config = dict(
    n_layer=12,
    norm_eps=1e-06,
    positions='learned',
    tie_embeddings=True,
    init_std_up=0.0625,
    init_std_down=0.0128,
    lr_mult_up=1.27,
    beta1=0.95,
    lr_head=0.0118,
    warmup_steps=200,
    schedule='wsd',
    seq_len=1024,
    steps=4093,
)
Each number is 500 + 25 x the weight over its row's rms, rounded and kept within 0 to 999. Layers, rows and columns count from 0. Numbers have three digits each. The size before them is the row's rms in percent of the matrix's.

# layer 6 attention key, 64x64, rms 0.371, rows 43-63, columns 0-63
116:463475502505519528510490507472520478498488502562559439549512505512532516522514513479475452485548483524506484500530479474514519481488466506483514544537470493508498458517508510509487503504488489
125:506516506520511492516482446516496482530460491505485476503559483505507525476516519481529520489518503467473498512513475523525526501472548543491483478523484546509482463477502528507491573479460496
114:510493467559484512493513510497527514515532507454505500492512487491514506506468554508477431517509481524491460543507480462502512493473511515466502493470522465464519547523494534478488482529481474
109:500473458463525515496469493492500486450484477469497482540482486477523508514502526465514492526482484499494495491543467552507518554541504489496552519475522510518499489484490513474539511488535552
112:512483510524479509531449506573463460517499534509522526483523476523481514493519465505499487462513465508511487474483536494533497503486486479452510520498469525519490508527487470519526501518556474
114:503483503488504528506505531509500479569464458551499483519503541509515506467518474536500520496508495492519488557509511545537484528506512486502474472525508488552478514479466464494473543514497499
118:463474536502466490504519490508518492499482559516528501514457479485496491482474473463528492529487503521486491483466524518543473507442551493496511524497509468483486457565496515473492522499487488
112:496442510504491517540543507485501505512486498486501483519528451517481529522491473482516480490492500481466454504476483514508511539474435489534489460510498515531569515472493494533534504501498519
119:454486533481521486504528472490506467559516483526479540457528521452520489471482500485506470505485541524531509522484501517506510500507517469478493478514494474498496521461557493501517444494484471
117:463477517479466548526522473464501501490507513485475489489528511519459462483502528510530477484502520511511546461556516457537472475522479480486483496482466542534506501531495507492473489491528476
110:532465513450472505541506501486458557485489528491525486488508474502509467494479469487525464525518495481508511543539485516495555549469499502468465478504475511459487470493497481513513489522497513
118:481468516505515504473466531481490520450484488475463519501475496479530549490519496527485492509506490490474481556508534526573465459485457523491513512474494547491488471477503483495504480508483502
118:515499522474532547484473510457503471505516525471494484489524516514521461497543499492528522506564484463473480494514508562558487516524531515501500497485506489520539496473458510500480503472492481
116:486479491484535469521524501509504525459527504505504496475512468531495469450448511535469536495519487471518524526508460490505461507495456506472479529476488469530523455551507501501483488507518467
125:552550545504499522467513481511521468481456466500522478469526475516484501468490521482529467510487522468519528477510509471526473501465495481470510536497502525486535542529496505492527483525473537
107:522494528490484544503507466510493524456464518502518515519488558488478494530499456544488533500510504520485481469541522467533508509503526499466468471494530459496541467477526494520527489467473489
118:480537449538487528530511449485497486513492510497468508474475539523469493477456516515460470507517529479496462482479473496502497489453501529487496535523527500527473513483515476464551490502521484
121:518456497502491529471496519512496502478462525494540520508528462492551478535498538484481539520525528528503501446518522487474505485418497533475506509506475498535493525515521475499512497489488477
126:503504510468486492511535498520537498490508489505498504438476502499535514506509471480515477490518476559568502482479538509505518461505464515491459509467496477540482514468493535516546517461518501
094:513500469521490499453515479486519489501568472481562488446516528481524528508503448493489535512508501513498503483473499489503505534482507537506470481495483525517505521528531459474482501478525546
115:478528494449560522530496510494520518517508510476513489487485533491471525530507520494475479524458518451478509507494506515485504523470513500465475481514486555468529478514482491504453511458541461